config.yaml
n_layer: 10
d_model: 512
n_head: 8
n_kv_head: 1
head_dim: 64
d_mlp: 1536
vocab_size: 9377
activation: "squared_relu"
norm: "rmsnorm"
norm_place: "hybrid"
norm_eps: 1e-06
positions: "rope"
rope_base: 10000.0
rope_fraction: 0.25
qk_norm: true
attn_scale: 0.135
bias: "qkv"
tie_embeddings: false
parallel_block: false
extras: ["normalized values"]
init: "normal"
init_std_qkv: 0.0273
init_std_o: 0.0
init_std_up: 0.0273
init_std_down: 0.0
optimizer: "muon_variant"
lr: 0.0124
lr_mult_o: 3.0
lr_mult_up: 0.724
lr_mult_down: 2.0
beta1: 0.95
lr_head: 0.00502
grad_clip: 0.5
warmup_steps: 200
schedule: "wsd"
decay_fraction: 0.932
decay_shape: "sqrt"
final_lr_fraction: 0.0
batch_tokens: [32768, 65536, 98304]
seq_len: 1024
doc_mask: true
train_tokens: 429500000
steps: 6655
dataset: "wikipedia_en"
Each number is 128 + 32 x the weight over its row's rms, rounded and kept within 0 to 255. Layers, rows and columns count from 0. Numbers have three digits each. The size before them is the row's rms in percent of the matrix's.

# layer 7 MLP up, 1536x512, rms 0.0477, rows 506-531, columns 128-255
091:138180176120106193050122145136139190146104110093096130110103107161120122154117176142129167121120173128126122081085143133096102086130152177161138136146118126108167159148127154140110107221106135133158122104144099115117185117139176117140091183091078162144140128167095117151089130183073161116123084081098103090126144220109152128146101095163086118147075138127057094149130150139146144113156
112:149172057145184097147116154126117146116132124113110121181096097163104119195157131119097121173118080096145098140131173100115091142121093148167123121146164086120147127186193130127072117128123097098137092139089113125150108141151129107111143173095164132127157165172155146123162087178099092096132138087134080129111074100117165142123155098105117120085094099122095147100143152157115153149103
111:113120106114179148165145100121178108093148141105120122174154178119121157141091186146123155090066168180112191128146117109155157121076113091158180117081171177179165167108101172103123135107147155121099111135092173114071141134162109101096131138143188128118118150127172170109116154141101096121095101145134153158134128099156167150165083168112165165110123185128122114141131135137101101103134
081:110165086120155119142155142122074116146148182136082147132136121090143132142085115148139100126130132102130116097090094072227154133215112106129152114075158127110136122158090129121068161060097132138201126142126177152165120135110112114073138101078129126106130108090101112112111102136177070162095172167144107107145112142142169113132111085109173146052101090108118125111128146150147125099123
107:134114124149166123173128138155107085105163109101089122117125144131185168119152108182123091122145153070122111115166115111182157158142157166196137142116130119154170135162127123133156131098148171153092117164128092097114096205083136167092124130124136155139146162155152111212161103121079141148091143083147113077142128154144134117123116138137111145145167135156166098163205091041112144039109
097:175136125132145167086101101137099109076136125138029130158125114142087106099142144136169138185169128120125125161121108105148090117109134120095168188198117171128171117153131114169137166155157087136124111120086147074207164093130155195106119104116071118091103153137119157159103117188164122131138087158102153149097100048173158113148158097120094107146119128173134151114164150114145135112113
108:132184109104072089088153115204122147100161118109169160136077092114156117215085149132227131185119149119086125104150112126163102176153126167118140148111176084098090186164143165116104178129127147090151138102134075134149132156135160100169118113117172094167193075108139104113154094162110152112186146164168129126138119097150142067090149158152167094121137148151115127138089088093169115101069
088:070154133114135079127122141152111150153155153119087092201102121126111136113199086166142136156119174156152134195109150125224141115170061093159159195131121180067165116083152117059033114134106136134079120166125135107153064128131112087091095115177164134140093159109103151099092125124076108108137128131173058168151082150140109106123097100096145153168125143160156047111062090134132124109119
106:084116168155126143083099176114142148055102185117113127121127123094110173139156150185109127114167152121155182176180124156216123111157107159118154152148183089191162150064153092200167153173127117079135120148128112178078137148148079117145121134048150100187157133133115152148118061107111164137118119118040146147094132125148185185128072083096139154152116141166144119144122133151177107128111
106:111071134149154144099115078155164141140148114125158144163144153161095092089085117117119169095131131116126151157052139137111149157112166129080149135139080148114132117112154112235121110115123148130156154111152150133088107139169208093100122079153121083156099133166127150163077110068124079095107115112092121158119117068103185125075133133150104139145122121159114156103173101114127130119124
093:163112131087104135119091156086102175109098123074046103135063147156083126154146118111084152159096103145129154170106134154123146127070125140142085166108093113139135132128110135178103142148121159135125158129104157142110129177128183068064121098150110113154140107176142150166057123120129128093148082102176152138176166104096100159121135157080141215117105121121143188151142103138114147169183
111:143147150147092032099161162161133176089057140121095119036119097117107150136100114137126131106089111106169150125104108117133079204130167085132139130183113205063118140158174140093040129100129107128103104082178165173124152142138149135118107162122111106131094142137166090125141153088111136140121112126135112110103109158152112101100116157073161171103156151115247136147177125087095164091172
108:129162167147147124087105119173172129133151105120130120138147159103092150141150146146126141127135169153155129099116107119118152164132186215135120143151117098123109154121157131083146194148086143129149082125151158137106108131088084177165150110124095134118152131149195110097121092071094148134141143158124105107150165115190159176163107144162106121143137156124194163094112116153152105175139
112:179194126150095130125109107115092083074110166121162162133150166134139096152120107081126148121146163150132162150109155165081133148072181034119088116159085154084093147186141132108121107180156154103132150138107156088187128179087073087107083145142111140135113100147149106125142161097101129178101185152121122124064165102121154090161147134133090121148079136140095141118173110124069122142069
089:200093135117163085125110179117106110140173174178095162151135127110170124106127137140138161120077184122108121179114116065158121132159158082184186146167068093115168110140114143168148181151176149132148133165116170148053140072135145131097120160124122138144116097125140071117118173145167172151161120192136127094149118132206082088160138203144104038185195147179147165145109120119084133061121
098:129194158128156091067178136146122171087152104161137115092152096107155121101089121126163144133072109114163170107109155123160120122103108107134087083167143189078101167135150117147101162101164127141131105092096146106077125131158115113123116103135152149106126141163123145154114090087128152121063057156130152139128201164122140046125074197162065136099120123090093132075068122163115078118143
096:143126092157116128162140111134172131134140117154083219151106120097127100082092099112116110166105105139088141099094163137124140152163173180157112108104134173121143127087145098129120079156150118123088165110094094070137140132145143155099127125142131114159162113128112117113155127150071017166141152143114139083152176124189123116126081107127137145171088127121069191116105130164103156133188
102:117132081097143101165110115177111119110130123153148084130143137201120147146095147128095102095126123188090102121108103122097078095140134093174061131094139122153121103147112139144169122196092112089137147096140179169091125129076133099072128151166112128167173103159137090183096161137103106139142170140088126123174124110103200108101130128108078117085169140203152099103174156140050157048125
105:128058140096142142134169159177132173134118161157115091128082135123139161131108144172082160100080154162130141128132086103131082174141114102164133151138125099174152148094133133167128120144113132099080112182099170098051155125115151161125143092186103165166134106142148126113170123186112143149139086098188155158166133142147092068155087143127114088132088142100118082152138117092167169097166
102:104105110119181087139089151140115173140080158119117120137110142109151102164128150166126086064114167124089085144125105148137098147140146159190150107161109157149161141103178125153171092145127212101102113151144103123063119142116145115105142115128104186102069184134152150154114141154118092100176117115064140122089162103102145045192081131186099207095113139067139179112059136100137194130148
087:167109154116167122127165147146169074146132156084136160138127140118118205146097119088111136108053118151057146124103094111150159133116136083103169171083096083114156153156151127117132116172113160155113164123137138100145118100092134135061175113093139087202107121071105141180174139099153092173112087146105112094101113060119153079107142113191109097085055107128112112107121166061131128117138
106:162171117073106195141106063118102145114113145126103160110120119111102112143149145173111118138135142112064061113110087135064151149123095102168103103182119136086135092080110194140113154193134171133133134107150099131103151130093137084127134112126118153078143154132140129059114120134150215161146156099137104120180090113110097102144115118103085094136171119118147090144167101083160124134136
107:147102102162171116086134142165130144081104146105120097172164099104160142111134159123114101213085128111143157130126113140161173177062084115159133126160135156175108175190091083115188162129069121134101103101146125134115094145170159116123159116083099100088150124162183162134138083093175130135127135141136156115156093113145157070089117086124147117126074156070167113133098107113142098124110
088:162117084147154109107099078128153135162172113044130118174119165156107096153098127151104219077183109111116119161119171108091130151148144111172159147098152152093122178126155135119070143170074125075102116116110164164137097130153121142139140138124096120138168103079162141129111110115119103148057136194130060137135108079151091127162097069175126113135126144177128079125117151091165128133086
107:122160184134144087157141141162053122180194092139094115141087152135118157135092125121118132117120117114115125167118111080078111105081139010135163114117122149170169084134150118096184135107090101097105107141085145212100092110098169142149177093209219136135110120134160100070128080102101152152116157121155077139104092174171087104095165092158132093114122104128095138077127133139091135122089
105:111133074163184172114136164145142120126177118189162135121045127087113140117124199108170180131135102162105149085106132104118137145114161130167118081163134093100152160104125072122092165186097165122132142136143086118044110092116152090156152077066193079053167176159154126124155130167138101112199091082156137097129072092161128139150176125133114081066180167126161129134100174081089155192083
# layer 7 MLP down (transposed), 1536x512, rms 0.0889, rows 506-530, columns 128-255
094:148110100188113150148111146114130154152107118156122100085076129111180081133129142121168110174133169134166099131155112109125139141063154153153040089050132055106157127150090140165065122119181076121175124079122117113169124135160088103125128077128123128109153114152115104129139187153102143111111123130193171118136068166161095151085160185132162129070095104076091167134102169145096168127148
107:076102135178084154169123140078065178153139068156127128133041103091134093131086123086140147126179123083114141132148130126063119159152104207078086179073182164105210153144126136103164080111167152128101081044191117088141161093083112160085166111146201105127127156145141124141082093180101163130107090113114109108129132113140128102169100122123158141140132115102049131110115071093191098153125
111:077148128093173097116159135113090111143119139108110096102119130077112163168126135119176118182123152147199161136124051188151094151102121149126135139125115131138149141178106143090139106145102160110072105128155108144148177136147115151154115109151167122082112187142119149150190085084112145089124132139108175106142166170177159123164168076146117162173133143078122121139171159042135138119072
091:040125131099126167126132134122094124119158121156099139117151145154134113144063132104138123095123083150118123094152108129118149105142100132109105152161124177098121101029090170169156115101117078143103089109104115098129137123094115185132135136161141145146155137109106176131138147094117197099127157085155132129084155056099129144107149129134161169139112160119123138161172136107181142111123
102:122151144097097127221131144168054151135062134058088179145163165127136119129101105121185092141126146100137094112056137183134117141103100115142114100099137121142115163142092115157107073122125138081137110199120124098061120116173138124234101099184065094118089131089129119160139144135142112106112120099112137158124193092139084098106116128190097136167100117234145101145120137119147198182142
090:121133091150113156049126138118150121046096147163159088163160171135123161087124125130076184122153074168147193053136097123173133061085096158120130105099095156133095072116168119138127155147134146116094136158156155166170148140106140096089058091161109105122155150128130125107077056139120167137122120117144133137100111077105139096118074105173150144142117150133116095144149130160149172133115
098:103106146066157086096195126127126132136179132178059139096154152109165124070177226155125119087196137122170167161143146152111151187120142090126131127119145121074116170155124141151134169130173112092050068113122098130143103107066119127111159143130148100067142110128086133137163150103129116129138069138214163134144142130168150220106096124116066124158128134152157180073143179152127072184149
081:055166122151138126185102161117162130151147091188105162173139128103110129075116113132160123151088141091160131162109152127158171129110120181150175143168076122149100140201167102131121100069057087087091093135113111142096107125171090193101131172158106136190211174113138168100031105128131154112101118160124090124093126120155059157137143140168090160119047170166130153117119121080136138179152
115:113089113082078142150101167108122065084128179156117150164087106138180165116157101206170159096067053107148116115170148086123071105103205119068124198097164134126097189144140175129149094159098166139124113160122133156085155121090065144185115130130145165075093182148095155139083126065144114111139094126114131096104191103145142132112130129157135100135117125136206167153093159151141128139134
099:092113091168159121148143061079085097143135105080096072172105155150160158130060101123096142139155107081170166177118167108146084110106161124173100127153169162139152105088126079222129165116180137130122094116094137103115120136136115099135079158132148147134174120078158149116105094128124152168105163109131132165123081110142125096063160140141123097163138172128093079166171138084096153092128
099:121122128094103168096088127168138160150132104109011155133133135138139116139134122127136135171177164159122090138126135156103174069086183073130088103178121104120144126111155075156137111082130117147200161122093216068150122119148093132162136158134162160155185155037128074176159117129040120141101109076165145133105140113138095215098139050096091103141110130110150157130122102109124081219174
104:162094095137119101121165121135135115165159055137136211153137099135104099050178148125090139138115132111133145095148089127096159151140065092151179152179142223141144165170146117100108099130176126099091138169107100142127110070103113112142141110155127120157144107130119100118112168080130139125066164104119150152068166100144071156163159118102091078096086148144173157115106153073131140073150
102:157204098103136167147124169170100108114170089165169129147118172141125128144154127086160137121064110181140141086122160119099168147125117181136148129184094096139194113127102130117130126160145163116123109097141149216116072124164201190091133110159160114143194096113152082102130142215119080138100123139168114085091153133138191120175104118079167063093106149133168150157091155149106164095121
104:093149110106094132082161150123118179092131103138102149132127122130147085158132115170168106126167084149145100134139133167156078113117131095178109162099170166165093145187140126193124154127071125139142108146083131088073155171161135096114128196150096165104082082143104186126093148139168112187129184103105121149149111064094136142128103096100096086130158098091131166144096123102092100180210
094:141127134163110124090153124155128133063089126160119100093171154184131134097113128154084132122143092170106157133139125157194089200136119169116124116124107140069115104063140129154092103141121175151086122136155141155143090144152108167144092146115156117101160147140163149139129081159103106158180088160092143117141109074138073086152193102154143124101120191131172133105110101105074147167096
102:131153091105155096141151128137136087114175113130217135089098114113145150126111134128120103148105160074070113150145127182092143096197114154153101141119114121161140128121128099154132145091189137138112095091098154124138196130167185090134089075131092096133146196150152141159123098101119119102163150164130095061141106154132110184123081077143161076113126080092107165136121157143166098126086
093:090137162113148084159131164129057145136139082161145167106117090141147114102152140120104111116166111117074159150137064099153144108149084129142162056111114133118142158129165147108132130125108101141126138070134101098126161154174083134123120111098188124088156128148137120140209101149095139126140061114121158149142127138093099123092163151096116071105089166083170154177104143101087162090152
099:127097081118114140053147174137166128180141253170143116153135079080127127135159158147086141187132164133083144154093113120157124131127105083103097139102125102133085100118163114145147132093177085099167142136188088099179193103107136137119163150075090077116123137092123122115026135120133152109116117132097110181108163100171127171132104106080109135086079138129159151149163157115106122133116
089:096153090103099070156111128159114104103067119123194206101133123016158126142112141180155138074139141152093134088170113150207186123088129039132161164119110139170104142121140142144174100091142144118194133108131120118182142122126135136167137108095152176144151111158105117038157186149119119060074115128115101138076126117156135108180141116056093178107107141144082151122095140129144203089151
097:114072003124155083055171104106124102115177055146154139084080082135194099116095144167189104055126171131169135139111057130143109119120197196126112130107126151134128127137118130188131145142116130048182137167128142120131109097112065185075163169137143142152133063074128141147078149147104140106179067132162182095135150125124099139137156107061115168161086161077152149156108126143070137126146
097:125098127131118083104138114145132178109130143159138163135079112159144115109106115090122104101099105087104101176153180142150119140099110159126113154071183167115070171150123104161146102092156142165074203154151122201096186139102128125124177162101091069171126148109078143109141092127126179082089148120169149208195106131126124071101158100141119127148167108141191067131108127099096119148165
104:148132112190115068125081096102135068134113041178056130098155112115099091084176148121062134189117136152173098101139113079160117098113135101080127097140128137168127087083129160127090090140169157055136152083136107167160166182100142102168123184198067130134152146130161126148054143140134139127136142202159157164150127132203141141129135126086167154123187112177180097106070100142153152187138
112:135172151130143162162130194109164091116127164107094138128116120128154113113194110171134143162153080151147118102163138121155182098143184107145166130162112029147153155098156117102101131125159122122093133107115113164110094134111133143103108164119066069155147159104079118139156119172140155150116084165123170176155109127136154102156186201172119158122129157087176079134147083089101115211076
090:125146149125118073129114111117087085188107108153128150176124133089099137121105139150076138187103113147181149191139133137121160126113074125104185146145118151113159052100109098205140119095088165127130117139128111145079128130191188135080158119161098156096153125155112167106099159131133163146075125107161061103155123159168067170145153131089126130120123169146080096151159144151119138170160
098:131068134146153096159125115098084133134097145081101132095135147132083117141089130167164116135168083097118125090134128132080109106178070098152146140143181094026070115121142110083180111120081041132068163112130110211173157140100154119095150141095091128137135127119141112100171160144105121115114084124169139134137148148092046116105169128129108134111118066144088091191140145174144092095078